Weights of a small GPT-style language model, trained from scratch on English Wikipedia: 6641 steps.
Each number is 500 + 25 x the weight over its row's rms, rounded and kept within 0 to 999. Layers, rows and columns count from 0. Numbers have three digits each. The size before them is the row's rms in percent of the matrix's.

# up: layer 6 MLP up, 512x128, rms 0.245, rows 363-415, columns 0-127
# down: layer 6 MLP down (transposed), 512x128, rms 0.244, rows 363-414, columns 0-127
up363 102:537449477481521452547463504523460526452524461499523528460518518497484530484548506498493522546491478545473533520515528541497504539524481499514516494515500488486504475482472520476518477456499537506508519522485477505481499472480482490465495448481518504503475459506498538479482488516531479505478484462509523452498504503495490485518500472491506484495472504508520472522482466532467439543518
down363 101:512485499462473499522468490528482495514498460524547513492486433505487486513507488526486536510487520495486514474518480538528509516474508453511498526507485494501461540540527516511514521467527499493498509533521482538504485483486454453517501464526481475504491505478524516505458496517478538484490535549474529510491509511516516556455533530500500488475470458548508523474432518486484468514521
up364 096:503492523570480506504476460487534515520493448507498543488488552495490471472515503463456499490527499522511482520493544504521484484501495512503520476482486540492521527496512472506474512455502527510541474502478494476532457481542528526474477512539469527488501519508464520558492508496541491505465494494511476522440485523518452531510519497517498522504480444472522476509486493456534501510494
down364 099:521474483515517506516523481488522507522508522520514517477523505473459483503503474484502429497437450489479489492523500497490487524500452504554478488497518512462537492510486471465470488495491512502479473493440531522476512488515461465508469511520484515511501493480517507511422532452483509531521541497504529460512514475504485501529481450452502476501524515473484515525485493520528483545491
up365 090:514467497455501522513526519497479482531515487499523507489486531496527535511440495497436497479442510486489535482538513491500493490526534509475515459466520539459522500497462500468473506483478512518498528531502475487499449520557481511514496478527449506467515513511498494479508489538515494518499484524574456511514504476525504479501494478478513516495502514509566485513504477482476485505557
down365 094:501532467500482468538494486451501480507511506475502520472499454505508501515507436518532535502465528524496531492480504522476496470490517484559521539516512494471461472482502495541533489501547466488510487492463555484550481474517516508487512507512495465477469505473509452482507530488466555526498496520495455481499549480521481543483505489496515494501468503457489517511471514505497450476497
up366 093:461508509511449507514520511539499508472504532501516510474486536504487476516535481568548484508524521521492502512494482541496484518483482468532479450472527487477511477506517478503533529509527479521461539506496502492487494480484462522560523500517495503473472491486497495492499500514519531448484429530490520451500489484487440470496486528489532505506464472489536471460539506487532515494503
down366 092:521516508502443495522518489500478491522516468492467494504490430526498508489507511505499515478517495498548471473533525486461508505536487515500502526530481495522466473469486493480508475502544516509506487551467508509462488502462498486502532511502504480480514490464484485472481584494448536525480546502521464485498516470475485514508468468506424488487478497475443522513511526523521488495480
up367 102:513515511515458484513482475495484515518466512496434519541535504511501521473523471458514516523536452504547527503531499507576524484486518474510487482491455508509465510481479520526486475516492479488522480492518469493515470469530497457506519460485483518526474491473546469491470462483491486464483480504467491525507498526452465525501535472524478530504524520505523474473479528522471510529481
down367 110:512501537465523496467514523515519436528508518456497504487532531548476512487461503496484452495508454524515491501538496488539473531470511494436535462525476510485478515534501499494505518478516449497526500501469493510487531472506495499530477531476502520466479508514524506550553514509451493514466497527457521522518483504523531540505485486489544529503466476497509490528513465470511502490497
up368 079:516501496516566511484472491481549533458550486530507486514538479478497490475495565491481481499476480494517515530494506529458552484448533514485504509500496473485487502457500521474539513498497479518523516531493523487495492474501484536509516482486519516516473492501519441524518502523532480512534475442481483533474508485510476481516476551519495474538505481455513500484551521483465471508497
down368 085:519468498475499491535512466518496512494533502484450488515509454488489496498492486517515511482488477546519472464524511511492476496475493513491502513444446488479502515461479432484512490532462488481491480524521469455521500530499503465535526481528446529485462488469553495486510506539487524504486508511453538434493506513494489507519543497536507505514506525504538479507488469495532493551496
up369 098:515508427516474494537499495488524507467517517456519477504529497483504476471473502501474542511531501534494504500499503505454500486485487476540482495463494462510533498520489525461521475525486547509511487478499494523510478468568487501453498495530497474475446559451490508548508472503496457519489485484492446511516480534509504500487506524532468513499448502444492508511496495507470514491500
down369 102:503478493495509439497497465526491465475490586557497488477506507473520524466463487504459491528501518497481498496537520507505528508486498497486502490513549548520505476474474516509519537523472534473505553483494490516463527474507481477508497473496550508480511504486494530493476520523517476561543517490515473513496463498526473489462492496481474508491487498448553482553498493520515490499493
up370 091:486493506494494488516465545524474489500437509524477509524503488534485516558493502507507520503470495492544514513529483456533468496554490496475523487505531528468457491500496455484473464460489505531497508518489495502516489507492456489470509466474453476497479525514513473480499480553523476496504519458544514548481504517523476472518464495514460525516524542491496501467468481486453516506540
down370 083:564507495547515478478554525464549495516534471507480527502476531479474523479498458517478479497549540513518464479472518545470477453463501509490497469528503481471508499492483516518482465532520504496520488464476529457491554532473527495513516516472502489538488482528437472519476508503472502462531499523456520512503525470497510483490521504500504476519493497469511506526500502487493493480473
up371 094:488544505520492491521503495482514487556532466474502458527503515446536531529497494526506487515507497493456488510500490570471483497472494523494492515494500481528495483498456542487492481504508509528487466512520479510551527528473491472475469476484472490479487541443518467521464546493516495512549498546498498490488525532477526488526494514475509523485487485484453493493503506481487435549523
down371 096:494485520498507506472526472504491516461518481510487497526501515486490519459516488490475490460495491520487538470516508500542474456495527477492443507484483556512524482500516538479503507577531498499530515535485510501514489494518490511455542522480475506531542499490518492447494502553513452516549531499480506515496493504480474506492496560482478512551522503535528466523484505471488550507529
up372 093:480441497532494470500486489512529469480488466438537470500523513495471504475507503495503535471497500459504512510456467517466530475549506509475473498455523462521484479497530491491503496522471546493473521468502507584498540487495491511519514514504480476528501505479493484526493490514512523513482502476490497465515486516496573513461507470517504544482473486477485521512501448493453492519474
down372 105:526437515513535556514469494458512498469528471523506485512445467487492489495491504515483448516465490493489503475486520497491490502516518487495434559508475470459503508514512486483545475530511472505531498535481490512475506508481474475522489481519489493540479490514466487515468463538503517475452517499526485492534508477526511569487508500517523490502499512485537526501486492443500475460502
up373 101:538446507500503518540520503503489508482519492506512573485501484496471504512520522484428494466454505499522531490506485479483438503522485508521513489463540515515481521525489476515476496535474516479500505531546490490484551510534476464463527492466498508497557501474509498514475463537497492484485481517532531485503498509564500500489469460495512523475462529511455502496523488508491461495510
down373 095:531490505507499504489488531506508525509508501501486479511506485539509527511496458512498504530485461475515487544527471473494472483501486442493492492538493494503481502512504497498518553475490543468509519514449494472543530457506482522537508499490503503489499483480475507460504439524480544481453520493494494513547481573521496524487479542521507444511510478496520464457450468461500530492479
up374 103:536492488521498462464471531484525510476525523524477476486470474540516483499545473525506547533519525473501498481464512462498495489478517530470517490513472529466484522498513469493463549506528538479504484486528470498540529441493479513514498519499480534490527494483500506452482495494529479474474490498466463504491448523485475483501499497534451473483545554500483480512492501528540501513541
down374 111:511490499520534507560504546517475453480509536511509506496479549458491512531501513525481479530477492456556558493463508425507490466492497483491522495499485522536519508539536498509466452516518509496489512502525480490537483534532498492492494494501494495490494487492502505496489462523487516479461496484544487518464477495484473549494477500457494493523522466542525504479506467449505483496534
up375 089:561502534525520500483476569479510486521488530500527490505543516411508498518506513503497507479500497461514486489516487478504523519513507539522451522487535497500493506522460527479487505494465436506527504494528518526513480479483490494478508513497474486451502526509509525521475491520557496477473558475468466489505495513491515497480515490518515493490525492564468518507487482556514528516513
down375 092:497470516465492493468510524487516481486528534481451461508493485542505524473495481537552503488520490515461529539490504485504500482530474563503548493457445457502515515473535519554494494489483489476457521488511508477501481512523493454509504533550516483505452443516499478529491509499449524473500498506511500514513499503482501516483490535544482515502544530466470489525502519508505502514481
up376 098:519482511457475488503463501488488492511523507478445491483479539472504513493511499502508535515516544479536515483512456521511475551486545490447450474511528531515510515490486509493475485484499500509518520468480507538524510517490511554505497466495522516456510481465473532493498504483548503549419520497492515525461508490474517501470543524522496480517455498503511495454492529512491455508509
down376 100:487484482497528527509477486502531507525493498514507547556504536506553475491468527518503488480448527529506522497449484535498522487525514492523475478503504496446473502507550463523495513505469481507533475510508543475541540511518516518483474498495538501484490472514513521470561518564532504515525551470504478530503483502509540482497499494532477482529509515453528490497508481527528519498473
up377 104:481526517510510500535478510521528511563559444488530483515533521457479510508516524510516510478525474475497491531477481502524491488523530466504506467544497479509478502498502576531531496499524500486492542489489473518498481520472516479480510506491538503529510523501479490522518522458501462509505467510502462503521490450454523482505536464526490531461440490492514512547527495508496466476517
down377 102:476516521454523433529507483508477550480482513517479524500469516501514443523496521458491481513469482499490529534526531520486508478546515499551467478508463479472534481496545511479509499532560490469530510497476487499544502486490539496471457532516482504474462469492478478493515527470478502517482488484488503510511477505471500511478484518511492479544476487502471428485472485515502502508476
up378 104:525511520494486485527511488543443466503469524505533514481535518498550517478537486509528468512565438530467504513460519479440548540500521486539500517483473508526470507527483480485468478525511507511491476503502481495474511505480522505508484501573527511506505510535468479484486489488518483478490509517497503487513503452444492510493519501467474536525479516506509467506503521505463525471473
down378 097:525467490481535493496482522509494529520455506478506486479531489529484493510487502495518505510447435474493457465491457477504428493494488505488485475492482464514528534467484543476515551449494529482513516496489449518511501508481492508484506473481532481458485464453499470505519513517484496477473518490463499492504522451557491522477470498482486466476538477501488490522519538512505472530511
up379 108:505436498489512499545499499525534527545494487519532467497523502495545477493469494526471514502509520518477470454489504485481550525506539473503501478496540432484499523484509505508499471497550514493500485448526506499452502485535505520543512507497512514488507498490483511546484506488455494519482519458480470481488448520444457471535491489522508518521508480495491508507526501543502456492541
down379 104:525480505507494524487494486477512477506513484491505502505482470480513521505454524493500543527519520519491496528532464441497531483451473516526493479510480463523515473493529472526488496477525506546488450491488487536501527513505470486507512525509454544529518467515513510459520460500504488502526528512488535510476516511543478491521484444457489523509451489485477516543505507519590470492489
up380 100:508523470522540521468483534487490535516533517533547519496532471477493505477517473508522497484480529472537477517500464518455496506514546535486536501514442513492486482497480544477497506480485481462469492472490461505466425462508504485503511494523516513506493471478511534491506474499535476479515509462468498492499501473517484477502443525532519528512545462514520497506471507505474442480514
down380 109:509518484524510503470488495514530505564419502478550524478509475487537479505503499512526506474488499507492501513488511490530481526498490515501475502498475499512478505510541501516485505517465517465484522515471470499508482496510451508533542496542495529531506463482491524537494483549506519507522489497519468499413509450513502505520500460489541520520535536560508512500520495505473533534462
up381 109:524489495507508468530485474517482457508464501512445531492477477507519535524524466508507499473514506499494502543463493517536461466446520484539538529501549443495454493511465553509482462473501509478465512494509476492527481493517540508484498507481492550485476499499546493490533514512501549495500468508498483520535511489530486498512507526488513453485490533546507475478523491448485512483520
down381 098:523470525533496470482509496537505506492526531537508528493494514506448482458497457456487551507522497486491513489558454484453496508490544539467485484445526480520523581519469496491487478500473496513500511483507498531476510484506485537494527500493487477489493526492492505478516494481488495514539527535476535451500507522475506484522510526519552487488527476508514498528445470506513524479521
up382 096:489463446506519518469510533523500497483514494469469485483440502527518491549511491502466589492545487510478517501444507495524531483470489488500529477493554480475472491487500533484492495480499511518478506514481507538505484518493495543465539499513496528568475519473495530507498503531519526479459496487502450546481457506523518488489516501514483488509461482505492494514514525460483496519499
down382 099:506476481494491476493464485502508495509503518494448563507490484504483513490489486477491529476483486473488505468493508519483510498534559504489510535512518518492507441527500495506494469535477490463502503526499465526481508505555522510525532500511499484532519570521498476506506562525502479493479529451475518516519529513508518490553495497551441474489511461519526517534503551462471497485477
up383 091:506446486541468486501474495494466510465496481521473497498509475517505498479537493509484513519521497511469524493510499483482502524523498512492548522506569504463494515476531474444539495453530520495497510544496463471520535479513460503482501451523512485528473548483503544495521523526479488511504501460451521467558523519541489504517517487475489470506500472502464490448489508501510461482487
down383 097:482502516500522468470559481527453480532465504513516512469485507490520509529564490474503539481497516501505455474496518499455537498503464455522439508508495436483485538492496497492482500531466479463475491495467489495445496489496492513496525503502464457510501480474523511484481486491526517488512525485446492474461519481487531516465507511507493488469531487483487571495497497514494537518479
up384 110:481467533506508519497463480511481474506467492477544473497528469509487501538500480524530519492502467528470522448493486475487472506482449502487523506507537494485469511516460507527468553500517505474523519546529496484476563505524562492471531507488535527476514489528520496489484517515526507442487499480485483519488519563513457511519496488501503470456543486513502474495480529504508479517539
down384 112:517503478488498511543495529478515485495498521553503501553519488537534508458524504485438518522521491496558489496524476498492468512536532520521495485548483511516485523544509514515505466522505526481497512507528496500500536539500499529511486487459500495545516507489525523488483513429483498526506489510572484479476463475513485505453511481506498453487521467487495480535499455499545513534512
up385 115:515531498489486512515480523477523499526559518494464493491503459458508510523523480501500525516524465452516525505465518508504509465548495497497466476535515504446487467500503525486466505522512519493509530482490520516498495503487522505494455469488489571520528548523475499503460478546533526434466505523518493535471519510529466513507521487488444476500509487530486498476529473502500467464515
down385 116:519439482492484488496507506484488511553506476481511525511516470501499444526506509506551525550484513510481497503459533518480513512520436513479487495478483479471461517498513504483494499469488525514468504534512492530501468513510539496494489552528465512471531478520515540483505571463504506483520495491504506526476477533527539439497546493498515492513478509494462541488470481501503491492555
up386 096:450480511541519531519533529486479509517537460487504503466484468530547511458500486460514511550533472478528517524496490501496514498482464486501452532461560511501544510538496464448530521502512520511478528506518460500493506561539511513519530496481491490474513513484470465496490536504490501532494455523471459494486491503501475491452509488522508470508497491497468488489518487509505466504462
down386 090:457499474472509523507533477508464492535514490524493537559495496547426502530494510506516510517500460488517525496511469532535485475448478519526497510502484495496530497491511510471480474510522486479475492506470503531470528532461528537513488516489460522470458487507539508493506496445547465502525506476508497530513490487519463473536523447482525529466465515502513543508487506493532486509495
up387 095:476528520477468496468441511507487490489460472486488477557483537502500470504468488523493489514497489514497467485512486540496515464493498520529504514524469497476500481480490491528504526548523522497539550528524496493476482518553492483470496506505531534503514560532485454518509478493505448473459483495488509487474462449468499463496494500504482543480485496463470466469561505500502517527498
down387 093:468492511468544457450521503471501518520495482460545525535508464515462464532492502502502475549523508502464484491522524538472472498494519489496511538480513484501500474480512513463514491556496481528455513481484455510479546513501481512505496502483499522493515553542490475523513473448501512452496502505445528484506516470495505537510491537477514497484512491462440487480538485519498506494516
up388 095:493568491498436474512452488490515524495500508501506527476518489490492507523497482483504534527516482499496523496516497532489467528512478506501510500528477511546518465498481493503498562495470465482522493545522500543534465494493542517512529489462489476501505491429499474521502483473500499533470484460466466467526491523478515536510495490492557521515547541553469521493508502487516499534519
down388 105:505495512498504484520496474490473536492466527545481520474508503529541539482509495545536498527512508570534498554515513530500510455547480525526537506498469483503508531488496489478515518494535523511508498479507530515521545538481488487488470515471558489481473465508517501450483422483495502490529509463501458494537494502478501552489472499496496488495523542492492485487506481499496533496531
up389 112:457511483500531486515535538489494503500516535468508497561502490537482501480503438522524482496487504522511492498498514497482543466492515475529453524434521547514527460482514498493487479518502495478497503476494471501505543479497541524502530527500529481462511505518476506500471509433520503535498521455505459485493522507527459525521498470497454513503526475476467447521483484496462469506511
down389 100:521482523474517438477480480479520547462475482514540486477502482509528506502474427480547458524509490501520464515470493456484506489497523535481495476537484471502468529476500468473476493495476505489513485501498478460545459497494471507504504473555481530472515473497541502517521469539513514459486515541469531477508475471493495490484489502458487472527530528469521495497518519470501517494500
up390 104:536523473497479494523488484516517482502515477497506500543530503472517497469513442496515490523467497473516481523505485484511519542500509482506497537484531548463529488502487498483549522575503511519426501495497501483491513500471520463498473489459507489539518500485492482468563538534527481536498510520513486530478474525492495553466513517496502452510543473489495478478526510493531486460473
down390 095:409505505506481494474488507484524475481510454484518504517565563503503514490471502479492523504540550507508471532445520492490493507485477507498467535513495483466497506509476464498506454493470482500504488493480489515487472501513502512513469508516463476515509525532495465472475501475521516488490476511477444481492433479502483514492471463525472536487444450528499515497495486515515523488507
up391 094:518499502508507513531508479508506519524511475493542471483493504502447515457497509484557490439497538528473499483500490501486461521532511514518488500504516502473515494499504551517514495509469505479514482493542543429538523450490461437496497472507464468478526483484538506487474520500503476475480482499506482507507529531481464506509505460508529562486471486506447487543505512484469474502506
down391 101:487486494487524478495539510509481513485545502508483509500498516497518490468494510527501469495505511518498524511482510505519497546527498518484505513483564495505519522415513475483535469526436503492493540509501479537568493487516480461507531468469512493458507528533494500527501505500523530523478514507491485519478580531510514508547534514455552531524492480491502529467499488496499512502464
up392 106:537538568515493489441469533470494526450484498473540451528526470495527486506507504471509500494500468479517504474518493555513511468506512490509444479501468515516490503503533485453525476541502547507508490505517513491509481514523507507497484460524509523502505459491449515481531527472531546496494513501476472520529534488507510490495532521489476463514465481512446511506514540488502467488488
down392 103:469495472471518507512509538491472499507410513498499489490479506562511512497521512523504482445516497498502468481511524460513517529472532529543524509483510488531514539479483559527509523454482487485495530488530491474493503498506452517509523547518506493491443525469537509501526513530489479502468502514516483488492462491503491520518441521506508556494514501491505513468483474503511483543535
up393 089:460481491461500455492495502517503529499480563495534496556500528497485510519482486461464447482495520506482520502463497493535480526485494483468501490492467497513492477466492520496502504452504452471520495452476493506448487474508538504529484448513497565485522531479535509487520482495490507525520497511500550510517510463530541471497532487489503546539515518474504478492499541470538503511495
down393 088:463475499484519521549481525520481504519515489542497504492521456477543455519479528497516514498537519503513491512504518473470517523524552438508537497499516489530480514463442523497499456466531508515524525530491520498493494501490487543518525502471503479546496538503483491505480480502494464520536508532483491497474468466539532514501509557441510543458521500515499499500494520466484514489532
up394 099:493498540515517473500455513495500501472513528507434525482491485495488470513509533485515503522522518524482554532536469525498526480498503488513509516520528511512491487485514510506451514472482525515489487493491504441476513489482533455507465504502515460463498440512517471548518430503495495509547515499519512503527470552497493490474455485512498522511460475518496436470516483499496527545487
down394 099:477506511480484521520490505493478505475482499468472511488449490495484522495502530526501504558494468503532524536553529471524529517506533494465504486508512545482475465517506507501504550473447548506501457529503498498497494511475562491510516524521507482454469478514517482467480486554522478482517495485511522505489437555524480480496512559523503499539488513477514472526529521493475506490479
up395 107:460472486513489538501517566470484492522488434497553503509542524538494469499491533539519481510468484467510530496508513462523510492531502532488498487458510475485502474505533488514494494444509517520512511538506500520464483554461478475494500489537504521494502460492504498507493517513492477488509511497473492489550501496546512501457506453461533479525513475529467497488511441520506477533517
down395 091:543502453467513520504534489488508452490490497544497485524499484551516563503477506465503504534468505474493490480520511472502458530481507467523545518520517490522512528518485500551516529502523496458503507500468514491522549518468512531508489480463503494550493537491501513493487457538480457481470482488501483502556508533467519491508489512507509478529507486525539509482484488445521551488487
up396 111:505501465442497475514508511493515483485479520472445574528486474488517514479498477522499495459510513515486492521529503495529471508493499539532530474483511472527451511521474524509508517496472497484470487472486497477514496497480508488511507530496531503490451546473499487503519507495495511505435508523560503495466466492487517444469477527565494504513498487568499492493514449462476495504501
down396 116:522512495470496471507534495507535482495499470506477529490510448511511505502553501466489511551499512500491502541518519482515481538499492480526496455480526447494510513543492513514484458486483483462475532565524494473495526545487470486528489529521525484508483521466537507516499507485472526505514546483470530502498446496469511471457460509519521523513468539468510512486486489485475509556535
up397 102:493530477458465518519519462509482561493514538496472527495504494501521464495527502471463533489537498502483476463486540482497444515504495481532478542455471482504456489531519499557492528473500481469541465468517509490479509489510484487499493514547495557491499469458493473492511550488518494490522491541536510523483475499495487467473512491481549497472483456509520478524494482487512494484484
down397 098:511462512527533503485451530467498493490510467464523505509499542486502510507511502495517493535507505485490497541474489528485493499489489504556504498571506461491525437504473505508490506447550531512464476475439461495516471485480491509527509460490523479471502505514481518489511481508486536525472513484527505517526507472475502556467508504503469501557473523482488504507543498498462470488456
up398 097:486492532505504475468524525561480485492500533506483516510522508509477535445570503512450531496519509488492517549481504464471489509478486492500463487484506467508484531486509475512446492522476483535532458536530534480479544522521464497482498490512477496497549496496488452502467526482474552534509539477464512462504529523516522506525544477509525528487508514499511492482494477507490491509531
down398 095:495529512530485487484519492493502510456506501518490480499512536507527461534496542521489447503480532517501491500490510506478539465504515509504522486504487517509494532512496480482475511500530499511490499499469462509465509534520473435520482503448500504516530512441528532489548554456502476504493478478518540464489456501445465520467459467525494443515497493501473509507513540494471462470509
up399 087:508498552549470503471508524471476482504502483454543492494491514504537535468516461503513501503515490420499491530473478480508498475523497516482494503496505527499511531497530480536523530476478520498490546496505510495544522473546484466488509496485535480489474509509478517501502549492501508487533489458512510486532504528471476522514510524553466516488491451483506489524506457448537457530465
down399 086:492479513504495519513532491498483536521453479531480503556478481539456517481520492520494473502514534463503514496505516493493471484486502453498523511508486504464539524519533479494532523512576491514512522475511524499476496520482490488486513506515526461504503517545481511492443512478476529438486486459466542489505540462521497513481503473505508472504538522480508448525486489552532475487461
up400 105:515468473547518485507498521497526526451511552490505502499493493491452517500528523527477491544528466470514528516463503510497476455494509490500531530488507487513471457512494509508482537496502512479551483491493493473524442471517494546501544536533505491516507515515512537527526461472492487472533482502500458473543480509514488491526492484440514493485520471539479536482469505465480468455495
down400 110:503546509510496539553514496527509505507498469499524480508510487494497454482515543516523484479532508553500485504500517484507506506469478511512474470535495485492493464489466450548460477530518513541484519460471506528489493524495472480477495503524535516501500428511501474461448502465505482503514482468479455503474509528502508491484490510464462560507528512498479536507536480502554524477510
up401 100:532464522511496473483509506533502471480469552504478521480491509510538529493511507530499574515518502524461530530498479512496435476521455519512488516495521491482511513469493528518491506456513474502515459521504463531485445508486492478505530492462494489559487537533483465488491534538489529470520486519532487493522492514536542511510477524519549495485533488522511506459518540511502502481493
down401 111:469529463498484462466510468496529513501493541487502465491469470535511473487531440511452481509501507482505485529519515507496561432503489518510517472468523475489508524497496462469529484497496480496519521503492547463498517531529469479513477511513485502497526503524501533512507472492509463469484475528456528510469528486524520489477485526491483493560475534526498496525498480552465494522456
up402 097:508548466514552497449475530452548514491509525525539458512492470491496510532494502505481488522532455468484544519494521457497495518510511493493453475513523513465485491549526496481490502484477510514495498553490505477523488477460510518481509477518558483512561520498475497527504479531468515472496506479508513500449500490478463511484479487503473490523496505496523488490539494543471558514498
down402 092:492478551487485476482516434495473511520479513483459498539505428488485549505478509498535522504488520524528514500540510522515531481486490496499520473507547496549482532487545483483471471543534496453510501488480543521509504524473514527500500510477484506496523498532499546526480510510511523494567499483516518476511509495460474476488532511518495513498472515565493495510483505511472460505539
up403 099:520523489482502490487484500513461522517520491463521513494488482501529539493562484477461474495494516499462429500494565479496536528473513503507512462463465476486460484491515487507507487570499534518506465457510516483500490463507491499513511509513505534508470466495471445517540508476508461529500466475520484472480475491525517501490452474477481476500484525508526517507469524490491474511451
down403 092:449504494479444508495500503477491496474478531497490557467528498511470495523468470493522491494509517473494455523545485462494536478493525526472508528473519484511488559500484522487506509513516517517488465513504536495463487524500513480472537487489416480489482484508489494448530499473460489515483492524483551524452516507463520453508545481497540499490498468507511530491526518515509482478499
up404 108:490472484497500521463488542524517487522536542483479474533497501502507527519499479533519514487513489510467528499497467515510521483518474512481509472527507463508471518479529529533535467473490500508452497514492544483551522503491499507477483486544497513469538554532491494497484493481505476519543457456518457493509503496484513473478500507511477477504454525545507500489549512443416515505497
down404 108:501527479484492524473480479511488439493490530506507488492487514537533527499515532517495497475500514490485482495455489477497519483539518515526516504444468491487508479534470429531459473438553458504513496542446525484541483498501480476496515516484531498505518503499504491541530474491440494500484516460493531454522463495490475495492522497505509494498496499464480469481525495484540481470534
up405 110:494491488524503481514482496484524505507479531452537512448507477503475520456529442485495544504492484521506479454472520478499545476487557478462495513515465551509519509451443542478512491486546523511519536521516507510476478475449520520486495531487485495494486484482468485573497528506527510489523471487481519525499495488510489494468485501540500481473497502485536497551519488488513484503507
down405 102:493527493481492499543547497492503482493510539496464505496486464492468486465485479466479510497495459468557563512505494473491479526502492480517527533506538537477522523513506511466532475499527507435548498495491503496501521524468505537494449515430513466518510486499528504530486497488494476464498495438536495499516470519480478506514457493520533478482501461484511506535485507467481483495472
up406 103:532505539524520487469491479541488492480503518494471483494534485516496524504520525554550499501508471504539476458490478516505488527534485487511502525473502503444496483529526550482495458524509501534449495485492549510507509507494509481485477499510501472480481482461477462474473535522537501495549488447514472440475520505524457493507474514508473489512553519485473486500507485463483515495553
down406 095:523475498513513495499503511496504444490539484518509457515485467495477467552505477495489502473473484532510490447502538532534485483467510527505511503536482463503501489527500493571480457484476499450527503495436494443509528490488464514497484510518486495486459500481503498467501447473505531509528541548502544460526534495506510538496493514493482503515494493456501484460464491502515488506501
up407 122:443461457526514506475490495492478470512454478550495501504457480498515499472492463461468484526499515484535491483516496480523519473502510485490517455480493499476497498494504510509453508530506456536508483508509494495517497510485479505474540442435491497477507490480517474512495481470519479503492508483538532514560479518582484460477497501528489529543495466541490506472482487525514491513528
down407 115:477489502512488514478517527496528471485521485499481484471500537515496499483504498457500517502492522518517466500485495470495475483529471513466445497483493458503573464537485523486463500527530532538469535468508493492474497504539481512492493470437548478494490461487502476431506479507522467475486485455530542505477504540526473497496497526511502521503516502445467525483462500463483501486492
up408 099:473558513481528500491527503500514470489499502488502513484525541477499541513483473515489491474475497505466498501497508517491517498488497521513485523475586484500468516515501509492478514540476446535512514491399469525518496491516507517497506523499496482527466466515527468469468542507502500510488512503523471541472506514559457484496506500516485500495519531496427489474493457505490476519486
down408 104:500490506547492514468501530477522510464463488510463479442504550475514541445503501491500486531514480485515509500493500466516503507519491496491474476534476532541505517498533500521502494417523505565513501528500520507512491530521527521469485504484489509490521516491496507498498473499532485500548498537465471460568524487493509541508471463501482496546477495518522526520489535507553509492496
up409 106:531505481494504483495480484514497532472521538483532497521503487546428539482480488485526463530497462510500514503482488515505514534502514479471485499482491507464499511462455504532537501458492477465465488499495512526509463501503519511521499558468507502489494470454524529466551510505435512443548487466485513505495510487515517488543472492507553546472525488513498481511495511497524531519492
down409 111:488487532492482513485508526500479489486502525512502519493499501478477512477497482452480525489527513480516488478483502488504518497532506514478497482539562474496497474485514515460476505502539510503570533517500487518524413508458483553516542505529474543479515503501509460468460495515483485541506511475454524513520497494506509505522527506533469460574509506493523491483463517491467534520527
up410 108:523507497511508517524524428525492518492514503462544509495512493496505518476499469514492520538456521470480482492492472560517498510508527489482482493492522484506520496518470526509450526497488498485553424497471501481470536526508476532494521533481482471492543473480514480540509549532537519492471502497507482494530489487515450515477467521530500535512510502530489490442493497493548477523525
down410 111:531490454490507519483495510488494507528482515484479549441477534518533510497513480490478523478471528497524541480467467514494525507546501440530548538495502497477459524488484476498534490503508448506507488480497496515467530510474512512485524487472509503476457494539495522542495481494484565511460525500520484486500493480474482556494508482510516515486483476466533525465466466512526458520517
up411 109:521506538490512447485485506469455455499455480544496511506508472509458535469464517504576515521495514463523521497447512454523473488492489513513504501524504533555515477478508496509519494509514525522473449505499511484498497448545475510496475492519472536508467487518489479493502525541496508496515518521469510530530484504504495495494519456494454504511451505503523464501472522492462455494497
down411 084:439498465490467529493496490492517505502489513460521508543501481515526491517495500519512486473477540546453497528491482521488506526535493466477531491479451436496505486509500527493528528502509422463509456478514492502489499527434499475491502485487496474494489488517487545518493534484455520507518501501519463546470525494455483475486494518492525519501513500476540533542478473483494495485476
up412 108:546492464477478487465506500507537482499499499474514516522483518501521494485485480484513505518515494533525526460528495567483512506493522491479489513477509501503531484492553504495482509452500500518488513480509521564494513495496489481459509480492531513443509455498498462493491502569513493489452514436467523511515489488482474468478479440523503522447535527527525466469538496519513478483514
down412 100:475485481536470488501480480525530529531532482493570507458519504447530473511476510497496495491472496487492482525495528552517524489498481520504527514523496521491468544493505498484489500496505492494513515474501512513527523451494490488456506493517551473523495466542476528548473488542497537529475504548459480516533491505515532524526493492496545540511481515437489497529495497526449530496498
up413 102:517486505496509500488506517494491514462496473480484500446490510516470480522530467493488489525528490493517479511494470514520467542467522457553463457492481486480519510512471510529496474529500464534512467474489453476562473516505528495479489519492480509531509472481544511480526514518517470505558509505496519479496441548470498470460454509476526540451514477504526455491504496498511516510526
down413 108:509490477497480549490487477509524466448530485518527527494490516471486500505476498533458529508531549485518466486498487507458508477496487528479454483521470512475474521529495501464512515504469479489479483482491501494468513527505550453498514473503478543504515484562498525527525517514492469529483435464476520489501529500494494503506535523535535527491509489518452472513519480518549489525551
up414 098:460542514532497493476486515524547530448479531518480435497486508484510544510534492493501515462488541477530527490504475488489430489493515479528485448497513489495526471524473493546499493490508511490497506498483493503486511554484541512481510503492530500526505465545472498490496490530452500502541477492478502539482530527542492518513482505497488448512518490500513517545513453459472490486523
down414 090:529497505511485513471472505499489505513513482459480539513511503545474488497496480465484449463496470487474460518532536506501510510495527469534442526523509501445519512467539518488498486545481480515448539472505523485496519530499490457540504491496477507463491473457493484494542520481518483484506481460493466527501451485483556506470511520466475501500531517501497475516520481473477527532458
up415 107:514513518468515502502522497451456519481527535512514487584507515540535536474494481492521475481561500498522487503489456493542498484538509529478465469485509499532443526494531463472524487511529496547486504484476472495499482497517487553497462485482486506484479534503484527550491505506488503512505496484490555499517514516496484469519550512501451498487507488501484484491507522508544480454499